python train.py --init_std_o=0.00537 --decay_fraction=0.892 --batch_tokens=131072 --doc_mask=true
Each number is 500 + 40 x the weight over its row's rms, rounded and kept within 0 to 999. Layers, rows and columns count from 0. Numbers have three digits each. The size before them is the row's rms in percent of the matrix's.

# layer 4 attention query, 320x320, rms 0.144, rows 0-213, columns 192-255
081:503514479473514597496481545545491532463465468540488472400544526538495493490588491527538479466535499484431525468531506457573495551492474580514515441565483578510489466511471561524488548486466505
111:378513433481499493479468443517507546456527499500519491484522516511436493569489502549558550449561519515527545400539558477477559504566443486523468456515494471447555496491519541578540469582514535
074:616504548505473469467561566465518450537491530484485502568472487469545528447447462489406431512475510511540474579475449509500430473523601462441521513464512466504476556477503430437442471481520500
085:586565526520553519524522547464556464521487524491487501456503434508496446414507531455436455571452486531471475545476463500544490499436527563517531549457483503491486558468501455390466503427516449
098:591546524487512456484554554423587428525471574492483509510487474469475427492483518491451450542464435503448487573522508527500470480474583555485541526479536488484493533522496480410500497430496508
060:464544426502542485525458487557447502508473507480512483436510486505476489442596516514530467537573510576452528489507500467586571512479446497553483483495489505527501512492473535511514512461453487
062:538515497491551502563532424485503451520460531457502523473532443480471466486556536445444498518500510499474487524492522460476482484484527643448553579471461540463536547483546469458510452468537492
095:369432449521525559559404458580412519482508503476503492480529527511453533539499499513507569489544534503514522432482508501465556485488420419517446496557526535485556431454486587577487543562526536
064:423483433536558537561450489528477503558478541490497523475518541527470467525464522556492478568539516512495541463502488481482569485479468503543491543545471518468512498434489531510499533507505537
090:383496459511508534475429451572390558460527436509537496463510534539492519509491486513576543472598502511491551424511485502475543519522428400520495467531498497535522456523461552551493559537539498
069:553556536527575516574569488428547554534459536485459516528470488498530508483444538505455487529505450560455450532509547536499458523418561567472547506421525501476447535435520425475509498515504470
087:440417443513483503541455487513427482457502483472456481433522508529467526581509513467557564517579555538536570464477490469441535496531446457524463507473488529468498466483487577530483479562541499
073:519536515484509496517497419484548497512511452459584486608498495510486508438489472506483474477421548501511493565497500524463443504510512470446552515556533489514439505533530491459552528470515499
092:565478530509527519464558489486572545524466540498496505541488448483481436458494542514486452525387488486522429500482551477557420483497561536444601480483467479531468515478539396466512511506503431
095:523544516512571549481593474527560504541461524492514518515446463466504480478482520503486467533448454529464441548444562504545405482480551561483548514479533469493466503435518432491514540460512488
074:475485415531475510484512558464472518510504521518488490437508485485509480583509459533492506520547401494477529497490500526471490514528514513528513476420467506468612474519513514527461466539497481
072:491546582418515473474515446452478424483476463507481488532554523494507459483423485513458548463564482496532522514540502481409479490495435451452493554587555476539460509525498519476513457527514546
088:508493473488544549477571411568606522549443586498502497525495449478509464485499528538505470514428458526501488515456548464527428480500587573478500516511551485496526518485542492507545517465485456
106:502476495482533540467559562447549499498530505516439462484478480473571509530545433559483411536530453480414427494528511522500434399504517550494462506498483517533503524446481522446478529490496436
087:490441473513500579436510530475557446592503535427469536526486495500527472550506482516473506562529419517452473486503451552404471511519545523502497460415521467531551544495515572494517496480525457
083:491465453517545504484511508459538528540484483497533532539462516481466562495522528521494533448497523537532508456436526487544522458414511475435486494487514454570445516469473481549482553442515407
094:479452466495482518435409535509436545438491474496551480427470520550442526492484446498533520498561557464448544526471510554511495519521498467537488521451485471543520496501524504498447498600520521
070:488450506463504453509496470530451428481521532543495499429504430538470554498516534547543577491534567553522551420503484478444548508545466492490490473489506478513421453521527522501544516537484514
098:510492492460482522482558432487511491503473534465425448574519459423564542463453527505478507484539482481546460510442481460468473408473559490505528474530524540467454485485443508506511476475529453
093:470554457439525590531398505546512497530455522479439479423487497478453477451518540474518471578512483519490540436483462503523461448511503494570521517403480509511570588505528530531546534550465517
095:469478373473501524534493474486445610503503515522489533497505487482471496538479499468543506538512487466500503558442526508465542515569468538502504513457452459444565448478509512538492493551568491
102:507542510520559543500526489498530460538512499527439512512514440390566468494469498479481481497472500518473438475453513439580481439499532553476503463534533484455456534511471483462551452481542455
089:475481434454543539458499471537589484499506479414487444484536494520562475502544511426536427514469387553476475527557473484533478467520555491522427545461517480581508468517454515495470464566530450
081:551495487469442545553500518473494536490494524537421523498477486445558478460484476421487488450471503458453523521470540468500620516487513496449490471521430481480502526559484533503513531566486497
098:510508520473534455457494519495542523466460472508434499513492450534469494505587550511446442495493469474498424512493415483489414444454500554511541508469504513463446540438433455513509426443490484
099:434476453540554418476487538541471535435519489453532377484507505520513571547609556447542511438555539524514482478502502486490480460574494479501413490533486538478521491551551469557499485497484489
089:503453476593455512453556615515519433531430499499483462527515534476510517528527570551469499530526453508473478471534529499491446486504528512514429429455400432520590508494516510525476451524437548
118:492560489505497577462472486546501462599460462483600531468494536507466542520472474516460449504490497535524535515476552518449548525466456544523551526588540507495504523523490452514576508452488589
109:550550542469429477473489443618487476576464519502506432446476522516494497525507535430481430515501517504491556482431504561505567572516538476410464505501482435501457447422500492435513558419514540
112:496512484525547500504546506482471490523477524549486515547512565491519446521465501485584514543444522467424508419454486535493493495472507556491443521525494516568477511401450474493497528477479522
114:508497551485387465454556508590493489515500460510567524461516543394488488455428535516464478498512491495494555521459478545513549482452541439472530573539525443476541491457560535526518567538504497
108:529494483412494527455459497482412515520472525445496524572535525527537498526541518485464553509547422545468501518477504562600552527567575518396450489401520455418507488537493490502473519500543511
114:487462498452512503454520535528570445551494478457543491503513449458508558501520581506566526531533496488497507489555522508494513512561470519556491457473479496478481459539457473502479512571548464
111:521473513567534577471500492504541477446464518518492554537483453494429466454464408543521535439498521505499493582434538551474513504461548596515544475473559553475500458554498488542544427566561513
111:486410504546462510495490411521487484519489516454535530450550523453528507465504527495477496479544505519472522486442518463476498466448507584498493433533491448512512479436551567495437519567532510
106:542472492519478436565535540578474538518451547433543442569628486517500459570513513556492522529418471485497501492452439453495501473450569469490526569514496431532561529454489521452513498507542492
108:480534407463519557512489537479488589477495447534420555455535564436454466492542525508563485520485469511525534483442484514511488525497487534482452436502462443524531426465510574485441482510488495
107:488431471519541459528472469480544479507478395404497413509515448430582522450547468448487508525478432527453492493459517537476505508494491509504491474474480511489541472533569499523543459482509401
120:533543497425464432508486491466471511503533468574484521509503522485519506538472539430529564486502570526486448532401493500568499489492525501513474539486527475547462490493525472460436553535507483
114:427511478509480428497462483487495481485461540496498549551489503507554438401578532454491505558482460473579479563447561525409476514501517515478487521426468556500545511502461467472493473490484520
111:530486512577494555432567555470526517450468507465574469493463508545483501518481499430491517499515523464550510535495572461497530481443428492467544493495526465564450541495509482487413496521496488
108:456512449544478494479522516508429456511533540500548437597478503498487449486533501447537488538441431521518458535496495447447447544507488473498524514553519564478543470555565484433414423538484482
105:469517499530489532583428500523499453513550475544561520452486539483497505513526442516458546534492574498501541511468530492534487505559517494451441456447439524490569504532519516594539485498500470
109:542498482518518511537558458472582597548585492534487505585487529483487464481473426534571519447511493452460506554569438551470481451509414471475509576413483505527543394506598453433444519416488547
116:553521482504551465478433513445519509556492500512558528462555529451472550457535463458487493485562484435527564478420581527506515535596464469491515485538475514537478560531485481508478574517470470
110:544411450539483506486554486486469506492495532549443557543520552531580459507479601478511491511480536433449455517555498478506546560480565494607478520513525465501476510555567516502506430509492581
116:532448492468478494489482553507523493496473466588503532503542532548513558526560540449486551597509514494491424537500488597460470431449461545496485470512450546513515526440536538524412406488450460
108:453563512465477483565524464423489419456504503496452525508500475418437521483435456460550527464502390529404483541456460442547530495491577493433434459465453504502561431506499506474487540495531472
108:483480457581497524527549461474524477538487494456472502437469537444485421403518525426506470526521481604459533539496443469533479460480544592580563491420508441508485548537449582498502482470563494
106:388421468532458434521526511509533496512455501544474525489558507491531498518488504580488510515551527518538480474478569493480538454499515530540453466559470515460507521535506487466467419422522486
117:439528530469482559509509455537583536479529457535531505551509580463534534526495514528449490475529514454499465488526461478383492506520513522551516463495528422531498505550463497564476510452461559
114:492498526469455558467534521457512455503495421542541549448561498513413473509463496510492438556516457542526501500567433470524548492419535409496481510540462480506433466463480480535558519538468508
116:521536508441490481540582474491454571518575517569497457440445521457474537534531453458557450487490567553488520506438490531456545587544525427469480482575511499494442496528487536492487444459474480
109:486488505494492510460573559446503570537527504485492577570515497479568502486475541496543508540491499478516561389482510527482438405449471543615460539497484514532480517479544481490485574572477448
107:465478504475530524489459504482501562520532499485514500577462512476465465427519565531587498428504548486487477482507448538538545527518508516496504481480466480488507549526484545503463500512540410
116:474515511479465527519518485465585443536446556532516446429503570552550410523501524480542519549530511444545535533559485534482484501510581547426541572523473529469509478521408592520486498513502446
106:489508577442492464517480521451502497483457477542472549465562494495471504539532522447496571464488514527507531502441470500458497543393482476593460485503522438388446458513558425473528490480559505
110:445538558440521487498452454473527432469471524495484473470536527465517498444560460528454481466453492576469494466529469486579462526494508468474510478489496523502462481475535452524453496486485482
107:508431597515444555555482557577463473543447500453481501611473497530458510478488508508499520484538471509431583493486558603474497542452500383592511460562477513529559530444462477512528470496441526
023:549552473555496469470484553573567498501514499507467524436531559485507460462538576405512472527491547519469458503492478495537486504509502437544520487489567574477602451491421464492458512481520488
045:582562491547552442502495564516537516535486486518472521485498482467545497462529590433519438593475490526481442522443472503569485516529495487597530548454536542517586411519482519453469490426435456
051:423443521465462535505530464479490481504474498491482497534475484538508534531495457578462573429526530486525554488549515434441518503503543508402458458535471452499423566475542500544514520530534524
027:571594494486549492489534505518568520481511467479464491501481459466493483514501503409510463577454525498461461548500532560562460505504491471517538523480507503502582428500423482449448502480483490
032:574513457516547472505497541544549520466544469479453509522511458477499506494483591455509476562475499511462446512478534560582469504517496473627536544461506513461563427502464499452476496475475474
046:569555477542540498468455525557548508507531479519494520502515483488495484474515559450528444566452479506445452532469479544535498486489464475608512578471471532473572431500445516472465490458428455
055:432454519459473502510509443464456464473484507508523501528487505533482496522507427583453565438529506527519542475539505490458518493496522513383482441559463461535405564488563520542511516534518538
026:468471558456489544503509468501447499499502451473542465531470443520517515443487503506504544486526532518526450525518526425482550510574539466458501475506522495443425503561525485534491519475547556
052:571540491563527484489495547555541524496513510499487509478511519480524495488490584431556420550452461496477456528457499529549476479507484481606526538465512528509591451484463512474490490470472474
025:473480438593438539517475426532505449469419543493524483407490513520470503571530440490522470477489503500502537477539511520481507513492527515477507483541492457505445498508506486547531518498488484
052:422471512494479533531505435483468443478482526465480486500484508513475499511504400573478593437522525483514549483530497473452511509503553510404471466555469477474431529519543501519533490517532531
033:480542558420495529545499464499510478490494508513486536527477496481495530447515494536480558499564535519515466449485497478491483501576526523467500454505491514511430510488535497496445507479528526
050:424473512471458510527515442458481436482479516474507468509526495512491504493514435552462582459544516498533543470539489471436573571513542493403477467558476461478409532507547495528503502523542532
038:453502572449478489509469449456455467461487501492494531504491456496513498497514456558477598465540513477540537460526514507463502525535550512372512474532496497479413552490533519467459522500533525
027:541542540453460503552524463478485512469539476551461475553495508466559541494461476567500505521543483478519481502502547475496458459564569550476504463443490538508477518451590542494504453527564471
056:576512502522543480459516556527511557499533474529508514513471507489503513524485584419556422530467465489488472543492490512530416443488457523595515551462490546500581443503465497491491509455458446
032:473478468583522524428489571504506479494506488497543532439561514557463500475495476470471488466466503505495547502458475507466551522450483467539490482504532481553504529524478498531520491496381500
061:431483523462475500533499460463471441483462516470491505518527484534453510471554441551425564467528516527499536483512488504450580555497545504399484436529486438511418561509537489527512515518540537
062:445522534478460520548506448467488430497479509478524487517510499539473500481537435571427560500513528523501530484524496483465526551541512506392503447518496438523446547511528499533519500527533544
030:566523482464502510561534470503546533528494514544427490513497518466571490510482496508537512572497516529483454521507571496513458405519486593501478475485508491475509471476523455424491502521549480
047:599538493456509436541561519548496497494513519568426420470464447490554490547502512485507450524536484506552473561491507499536484431537441546491535539450470529445548469481477483459511463486483471
048:557490487526536472482516525493489566502475519539497508489447494476544458530490580451570470482496466509464474499463508476543405457502470524567503547466522559464585450464477561498493487452485467
046:452404486511532491434494502545493562515494509463531500489488507531470536489513532465548486440439505500549551512540463510509447437422466426516464584529466529587547487507467549519499504485460475
063:418500526494501530518498450466502462487520454493542520542512522510457553453538472513438547502467501499501542455559447500438522560498537501476496461565475444532433541564528482512487538524530505
044:524511474477510521545485525482535543506452512572455473473437479448534475602446464476509420570466460542540487549444517514519498438459395524582506537456493483458550500472496530518528500491501487
060:535529496532515496472478567516529493488524505462518525468518543503498504444463544476555444556497485497461440475518493521543465549501511444530517584518570547549501487480452515489512516491509451
073:419473528516517568513493432450544444508501476468526512563521528491430489418524441512486574506489480498435507457547481455477488597521507460513471496541503515576501475489470485493489595520517540
046:539562495533452519448460493502517549483525489573541529541497482467497468497510489504423430467519492506494531431531476511493523524410504526552517477474505409479457506438482441500516518480465512
054:420477519518530551429456485467493506509523499436544527500522510507399527430484571559544519485527462542416526505489476517468447577479494416513479485494506445530528534470504503542474545469477517
087:415525534465495526496480430493482512462525481515537576522512517496473570495542470546452591473467515532526556481516479511491517528509529487503520431520488466544464528547495457545499513522515477
070:492505487498486486440535506454514542455500511529534430490479488469485492462501475496513419463540470517514500515470486437537449493479435526481508485503507520542548573497470509468516532425453445
065:457410528458449466496493506540520549539469458449580421444506490534538578460523539511580456501484489511473488509548483580502419548466529392497416523562462506624465557533554485502464545485480536
126:493499539485501620558508449496433460536490477427579522523483514542462517502486455518480522530522559483527470517600473545509491501424456513480488506470440523443509475485405445505458538528530495
116:551494519520476559518531485472502450468524560552571472437512534544492463458489513473511463522506408539507468502531487599502471532451560485530538518465554490472464512489488506468573439522447504
134:531539502515570480510521464521447486512455537579484418516574539430486507501567496529520474413476517489534479496491478506521542455474503473581446459483540438574423537560464484510484522578599477
130:533542529464489497459467463521482520551520458516543539480451477480550469470523446545493504491498585441502491508452617494522540530547561491472519557422509489463486470549476437429472486499496501
136:512517446552499479531531490496519454462542499511517495436490489557516548467448504531460497505510515578553429463437522464514420449447469406520476547462542512467549549539502490452544459414522500
132:512468511444511521495501533504498516471502512420531479538485488558490437546511512504490506481514425558530522411492474506517531485479537453516522480460490499497527498519482506464534510492529458
136:488486458524501419512472509404585493567477508424490448558458499514479591541513455432459523434570532534540571487600490555423529510491469478506484530560579510537487499469516472471510457435458533
134:517449538533514514547508515496476548468490540476464587461514484512495441475425428567446508451483456533520496529574485518444466493497508491446511438519508466514533506480539463503503507535523539
132:508552561485492541531554473492459511466495561510513467534506461507570475473437543476419434468517482547463543539436569516512503563427497466478514552552519462485501519508475504544529480520485476
136:464530396478505540547482510521480583457514576513480530579496528509537586434530479487419434447457483492473501540531457524484517496447494530561520413532478506481474524485540502530506434520508460
134:475468461516479496509551491504512440438472497424464438498534444515541528479482512546481459517528517507555489516462520425445521499458540457464548529537475493519569467482536580466425442607504432
136:489487508505471477405515530529485513482488431506501503492531505501411534524530493528475486459495550606518448452515596480497541480547445494479561447526556516478460534538506495476526435475509462
135:496476468435414523476536493491538486429491530455448476482514541490481521476491535486493521498443497523481533490517530472480525529471539437534483452461471510539549486496487481492471438501553420
137:508562482455561531536488496498528502470476522492489493534521445512431484545479548542505538460466523516497530510473514522555487497554490426541548536469567577475488502563487455514543494501516530
125:507533579513586495505471538529587603467525505556489458554532508513577512490544504541523538420486512535544502542473550483483472486493528562437487468446536579567469528490479534474473571476532499
135:489435544444449480478534585434543570462536490465558465526473468490530437479522487566509473523507564528456470543628426473514496500526513509508509529508501424479486551460549543540561555490488538
137:526457478395541483460470515499462421465500444578488531452470498498463504478527464497525453505575513549522463584482493482503504560474552534435501432561454491509439449455569518455473492413520500
135:473541529568518543465562558476534528505454489580479562467556496495476459531432518538459492481496598496427491487501518569475506489394498504484474579575545434494537509520574534507425542493481461
137:514564597497500574514507574536558503473475520514500422560416465406403599459508523469493461529500511475473454494536510533524563464529536475484531441507470532423451483483483533480477512495471613
134:505517508463497524472541527475531558539505504471441420515466497517503490512563505554488534615492543460511482471524458469476466485512470488470547457528538488470463474518503462502453455465454589
142:522472500500482460503506518497470474598474521557506535515473537516571513499499519423492544507526506439467485445587434484538500489491473518465488465572481533450552484519463458512520508443556583
131:450498511500514467458528485435427506466440454454495485539468474460541594457453488513487505484463459461445465487447504532515514469485550553592507509478499485492472505530470510505524541502463517
141:467459507476563498448504480539479547465501486488423454479499516454503457467508525517473523496451488487451490548492602466554471456518520530513478532561547456556487468507510495506518597467471457
135:443481479481446478537488553461466510471449562531423461554587457510485514505504507575536515582488414550515489460491495524512509434514555506507553502488511502508523514529485465553395498486512511
137:544521530506550548458568513501499498414591476474516493555484479544543485486473439517538525487489539526547539473487481490574470507501529546430487506495490457566472517457509442451551579474520511
138:525501486551506530572517492445497469489476541563580505514526457486504498535489529441495549477498460457542499502452520517518424549493523494535574525553539469451508505442577527484524492462550548
136:524514541504531465485497482479412481515568507500486519510532482489507477474565504548549467490508398475488490481511514539455527497471465431573475496446535539479545539559489524486489459500445539
136:481527570520562449441541494528464475489521460404510499463480507462548465514537545481441523534464514537484533512532506493551452432503461463482495485393480559467488474504448541519518448501473450
140:502523498505568495442482489463517534524418495496443554456435458519501507427472470494537570509471398547514440513472422489542558498542491492485494496472520459473453544524479522511475535546519466
131:500546470513524508496489558465464443446499532518548465496512532550538612561543493497413462612521493429572548543552534477502612501464527557496448491480453531477541518525585518538502555482470473
142:525494483548484522507474536473466503530450508462501530505512485518512558587531453529447529530435519423542484550484570552499427504495406486505489466534514569484479508472508407557566493534443497
135:545570496515422454509495508486474491510495511471493528544455404510437520492460532448499559527561582500536535521396537510576456457454454500515540531504505472535450482522492471508495538494450546
079:517531453534516506512536486453416474509423609472479480463506512416457496519510505481515564499577539494504472504486540459574450530540512566528530490432478527466540490523521478477527531469538487
068:503513457543568455486467491502451465496505486432559570506487582526418530525441567525536556567559530543484526517563471543544493520498508522502495451581503453592487551551507505577545539534480429
072:503521568517532488577545489498569494529519534552541578518447533477485466468511563495477515505481540471462476548539505512509444592496487517524553502527457468482562427515524461545570536483472431
082:548547497538507450544510497457511512497535520504522533575497482452524478468521489463531476501572453456524494496490495429476540452518467496486575452459478568449536499582448437453531454476507482
076:527508488512458528549493561486481506479525562487475506493493470523513501537502446492465500520498432447489451556480542490542462450494517562556456494504499551482539515504524463475498494455569451
079:410457515444493506517420507522495526425478481460462489479520518455519548532398549533481490494525614540426563499492485452418529479487499441522570509466470513477512501460520520509462484531541498
074:505551506485465456468500526465485419471469523548447465509454391439550548463464499544422444510489394504512551535537490478546531504443596487441557511492506468486462537499463452483488453446584497
078:580484528502449419466549504524484542501523521516437572445470479533430507556474424515501512528529473460497445451481582470444473474500556512483509508485494500467432615480411490597590564563479548
075:555440463450496497509419444489460538519466481459444483473437483525473494450476567480525520581515445541497544510506498526491454522564495467514458523494438552493388465501485538428501480496526456
081:576429523491532456536456496476475506506503497571415473473506490488503515486499503493546433485499470530539494567500488480497462438482549512523525548544482514451454489512491472483505533504548484
082:452492416496466547494489465541472477518511448492446535513560508517535515445432488585484584472512512492509483530491524450524503547478416470445565568479518451546462483471503486493549496565611504
085:479419436508488534528522452543500525498486501511472447512407537493444450550474527529578519467492477543503467500520503483572449484468520536487468567531497513535576426535477583565440553548463451
080:486484516524466474505516480526561501471528542487395464558539457474502429491496529565473465498505430531489523500498526461485529470402534572554594539547496484490548535498438553496571514533528551
074:522420500529484511453539502549501551507573457568565576469483512564469580521558442458577544461529468473529485551497490436576473481505443502453496587493492501473489513479560507556458470546442474
088:516428513525511459487498513467495486438481543482474503470465537444484534467476599535524580616472540561454497522528433494526413518487417480611521542508510551563503467459467515516524573511508494
081:488461502498550466467480499511524508483495489499487519563449440518469503545517528536568479451514546465472489412548583463464469473461586540495517532553443517379485449463463520468448499525541577
080:513523509437518463530481462453505460496484530456476403502452537469480455523474543528466579541561570511503455550473492656536472528531506553548447515520508511470458433514482505518454598501501501
083:469504504498523508492507561492576493562541530553466461468501380530501417542515489508439484449506488518477465506480457384447488502481512506503485543512464521449486547451476511389501480533550495
078:540548531463448529501534540512441426477503540506530537471496532484544545546501527496431454521482605480490474505485500558486476566531524458562495420499443497481562516501472488569436498482442555
092:487505459498447458494479544570554474541471576502448440472579461530543504566530528542484497424489493478474511510520492423419517499441554537433470519518492505459485598480523478477540465514501511
074:491485501522474476505584431492467513501520439546475519550578510484553520416473543550527424564510491488524529457426491442539540464458440489580536521473475485420511484512458462524473488582506474
098:515448476446567506546484404481470532477479404501459524526514471423497495474439580490510507548487432517471429523538522489580418446502463526528527531592531548531510444481452504510533521514521532
093:564406534525484511542525561450583461540497470470565514457459533462533475493484464481527512545514487503513520542515502566568544484480552454524520464476552558614531459627486494525468551491423467
096:543511537514468506463453484557421496420532462461474530463450566499513513555484509481449505484530539456481535501498506568511595502478491495553519455457489439528523525551509505555429491479458522
111:503510503513498549490446478541514464496512517470525547491480610473407502478456480526519542436517499531479556456523519571513527565523469469521474520462498464531518469494517573510479582484501531
090:456485495462490485472485475532509533508494518475535484577495532523467553576503487541449474498517566448457437522503448527487478518492532491505506464528509435504486596414524516489493518531504559
109:527493467510498493510467524463504519528525517555447471496494534483482536511492489521548551563491476443542407522501396489597491515510476458508521489509529539521550457574485518450478491533507445
087:444402497490501478497489434532490607535540409557468535500476501477478487547479549498503534580509544514509486480476482581502519459458477527575532566527491502465463573538452498556468519474527471
103:516471519465564508500480422470556392546479481472504509531509513481434560466498435510465557447544490545518524485427460392537473441503503529447501519552526531466449571522466514540505532422564447
113:498513527513519485459540496486575433511508560433521480382545472581488524497517475546487433424486522501552477500556482431500495494462597503433499469550516548496439571513489466480565508487529463
102:457444480448515455435491467493536546498527552462521512478503513541527486514457555555582476514453531511537485510537485540523463494406482469589540546573584554565454444488408484492534564539522465
122:558524512503514547505489445484455482473499492468513550493449537478477506415437518508587548560477467510547506477484491515522522537456439491556530504477559554557545382542450483501577578472488489
101:527550569470517475503577541478500406542515540487521483444478482544511535459535549537492468405539433525536549537469470491536513542448531457433494457539523484522545538552500446466525516454476498
101:512499542562467509472497516499543464554503495512448518520532460457472494501470499526397410542515517453471449411463532501555445508486424518506522509509486538466492447540512526500506488479597503
104:460488511479523442577465473490571438478446540434462498470508446553541491481420413452528487466471458546518547477491544496494535509442457540437485512483550443467390557501553537496541475509610420
112:473544458517488535503527525507469469483510479615511504465435509432494477499451405520455419463540498550489621578486553553413515546499469453518508506518545450522484488536563495512523547545531592
108:504481528518500587465483434490502495464493460519520519513483534449486506468470480496502418499457519559489547540496481528438514523437501468549537476517515487493516518500502533539491553498464485
114:470492516549482512414513506599456471553479460517508556481460501473455501394486444527505436532509502558468552501425534491536555466531573503531563550507495501529491537478496486468501496417490508
102:520517448540528509499471522533531494451508483420464487494570461543535501483548452517516452492577430456463549528467503452538546545534518470470525455534561459462517547468522532460565468510526515
109:432546481497483448484540473470517447521452521506533499449559466489496410488459576490541532502488449524510520516513462520467502465395532466576463495525475503496484500419516457485492477480481550
117:526497481546499517475529419518592527465464485580558545440499480471514459436456501534475467477556488527530479548477489459493585553448555500456468518515508489472550503523521471525556535514554448
121:400486439533570547472494424489484454519513504426544516533499489512457526443456504531473536494495551514463524472496529470441500540458566488497425481559484424521494551429479644532460445438448507
118:452505525552541522566535539466517471509530484462534532569539521468544482489504520508519456495520509432551478482438532499476506467512505535558563453451469611499545510475536526526487554473510500
110:552488501489560537506579554461531512506550522492494544501470560422541512450476522520553476407524512516460504498523493425491488488542527476444450510490501503554466540596487578537417508552497524
104:498454481410574523502496454536520503528515536467542519530488474454571508505522468522477487552502469441423472472527492521424474484528477488530482428556470569431511521508556496518536462497535582
089:482548498410504488490561479454565444550467493487536507516444431514520463539399499443525481461466584512460470507532521413523508514434574502555515588537499558485480548515455547435456479522437459
105:515448499530528479532583515398425454483503474511491497520460478587493495537517505532500520607583481464493504464493444482559520507528448493485455414469498520529467547518521466491479476502478486
103:597459461535500519438503577522475475508517495530452506465494458471577470533491514504458557503485464446460465534472448461520572444446496607529506523496502449458546513468506397476469515512492525
124:607445579560531464521457523553406548539506410434500477549477486509533479502507465433502480554474491541409529514485550607516476462541442468564506465503456488491517455427529489522455530527494538
097:496454545484505555472493477563552458506518482497586487518437466557469552514387523539468416481481505537484564508539501462461503455475527498498486582538471489551420487496417536511476496498470511
107:458485450463449492511480460557491524532447558492504511505487552544523515485525464484528500444510444545453570545454526510495507508487583462513516465479492432474512549457494560520561495460599456
105:460506419546466429512411532496504449502456536500516479506462542477571492490513487479497488495497483418485501490467519511544517510575516511484535365476466479494524571475477464530527437436492416
125:502565470379493444474402505621491485490544488445592489518555488516455533454530419505458557455498428484480505516452533478451475509410504408484507510464486481431504561427508507478485487560473511
115:480488518495474457534573501498518560507504516577484495504449537500513427577485487467448527433470546509536452548479457516403553499432493549518473476541543532463429566483536505458508476508456481
104:548568460553534515469510518500574474523457469495503452624502519468479513500536472546482473549452473490530524487494516520459510537501513543445531462440507532528454488552535553484486527478489488
115:459461476411538545550501535498487448533453514462484525506545534547520590527496573477453604498559486526555509563515523528507568557506552512464474458462418416500506476493519528501484451539442580
102:466559508485571562463431440450443388435473491410524528509499422553486493481513495492530545372481513526504474493507515489557430579537534516524448520466495535474490417486540463485513538591491477
105:569447491511488498481462464526454470493434549426534521526555581507474514507539498534520497548477551506465486514505478524447512502531553421471485418529490468546550482537560501443464513518498503
112:405490468514489510541555495472521558525470436450456498519551495521471430533576587473495468505468554468475478480487560483445559494525542523465469499529512500480477546490478488539530456463462515
115:580524500566561473474557569493549510521456571592520426398497510494481543519556488587491563541569495467456494588460526502505515467472486541506558503494578530471586517499530477487504553499554440
107:552471510535506451461484516482426444538442518480534438461443521401485468573512559495471482503542516509478480526545484544477494504505546489555483476501479588424545532530481508559492476529514568
104:507472498424494440451488501439458599486497469506540496489600535492546549502540458451533483524482494415555560540550449563483479499428504545444537546541512541492476488505511449509381497430506542
103:514517563501491529479517515556553596488420504562498428570481490499579443506538478526434566454502470587414456606481470519562440473423551560521542496520420437526426532513532531553541505577490465
121:475446491504416506491490534528511496463505441539517507479455546509462559477435480574523478477545510479558493458497518539491479510434468485467460517483483423520529525455534603528459482580482532
075:532583508473490480548459540435484472465467500473475522472557521468538481425534504518501472472520497423423504492477487492542511509489443546491512491503473494509511516513508499479546462452409451
090:375481475462532492538445462513453532498509522476518471524478560551507452589481547537552549513512503580510522413523503444474509541546418409473537494522551505492502478501542523550524454552486498
085:606606502526449548447577522469579529513459536427496508501537447476475482475473535492449467471473467488498476552481541481516456454491537535426540475508513532514494517502553496427445515474503534
071:532606538496497446519472536482517467537423492507528502481537454526469484424624492442510449536547491493464583423501500516588529443479503548538544516493478566471506546514560448434498513455465498
084:402439489497484559541459498529462480513565537543513493498468592514518556524451488557498541475564553518521513471485493462431461429475515481489482481549532490542539491545485563546465490495525454
075:626459514501496563506539489484530515531502502482460506501497501450526465470450432489464472470504467455530509534487572547516488511527509494531457463537469458483488488532496509509461601469493506
087:579519500473500455509552541498598512472515493467472523493428444455473472483523497486465466493486470486542538539527517536519477506506587507438506443461505551573509561479537533527500540570477428
098:604513522531510476437535515510574475489484489494532499539504466516494518459490527450501473499495462487464480560470492603484434534522530517521528545508537510525499552452557444493509508497536558
070:449470517462504530420559498553562584498541515539573455492468477486476456465488547505575498436473475528515532527493556475457450476535436494557501496471453474513462511525500496474561579547491479
096:567513536479513510462541524530510610511483449550492584513546479486427523480545542493520450513431441522483496554512562550521472543545572552515564477481448519512495501504536426514443503523553579
070:453505582480455484564468476484432520547532455533540505512452486498481433528532471481497481405454471414493529512513484520512483523464560465523425485594446483539473519545409579502469583497499467
091:531545599499471485441594516484508575511502497492529562559487486469432492514567516484466509468426432477451481509520534539526459481487511476535522501483479539559467519428513459503534493485541548
089:556512560450503545457489483528588506455520537533545500482517476506502522471496501446538443549471499497508472519473575526468516469552532489506521521598549507527506500473507465434494522521494534
088:611518579509574536496522507555527541545483490512474557525528489415490580485523511452476453566457436524431482527486507600502458462519508510483540495493476480557515556444494458530485529442534578
078:496479474556462509430451526470506507512455488454496558506494557506485541442530540514553518512512553572495462489483497501517480481480468547517581506386501478472523482487543527510536511493456511
088:453415446490462483533452484482461439523498506519419449399501491557514554510435477501500555478578552465492581514450480453493603522480501467472473483508538479441537476540485523490515512503476456
082:447517536447449507556478433436474469471519548457477480539504485494561517502509461543487506516493499461538557480550500533532524566532524503511496505537512501414470402492489527475532472552532465
097:514517509433480462445550486512526492555474465479552487504485458470455499481496613484487530509440499502504402477439507509481446406476476516499470549514485513500455508430460512543503515526551527
080:531501458576531551424449515468552567529507527458519560526498526493465575476503498520504470555535512564473517500507483460486434490467523559563510510496491490500531470546520549519472457499468482
089:513456492526451528515465527418433463513464422539489557473454520501530512513427480474457508439501499529480575471477499494533549551500534462492549515494466525469518480510476565485451518549441477
096:510442509530459495497419524497465500537502429498519466452472541543540527456468453509522480485470478482513591498462429504529546511483495427497485497486513508541550529524527510515505485495404486
094:480510494517409475535473525409421449467507486514479467466481517547524478533487490493464585509493613445507547484482504503470581568486529531494487450524518440476508522573478470520487516514473473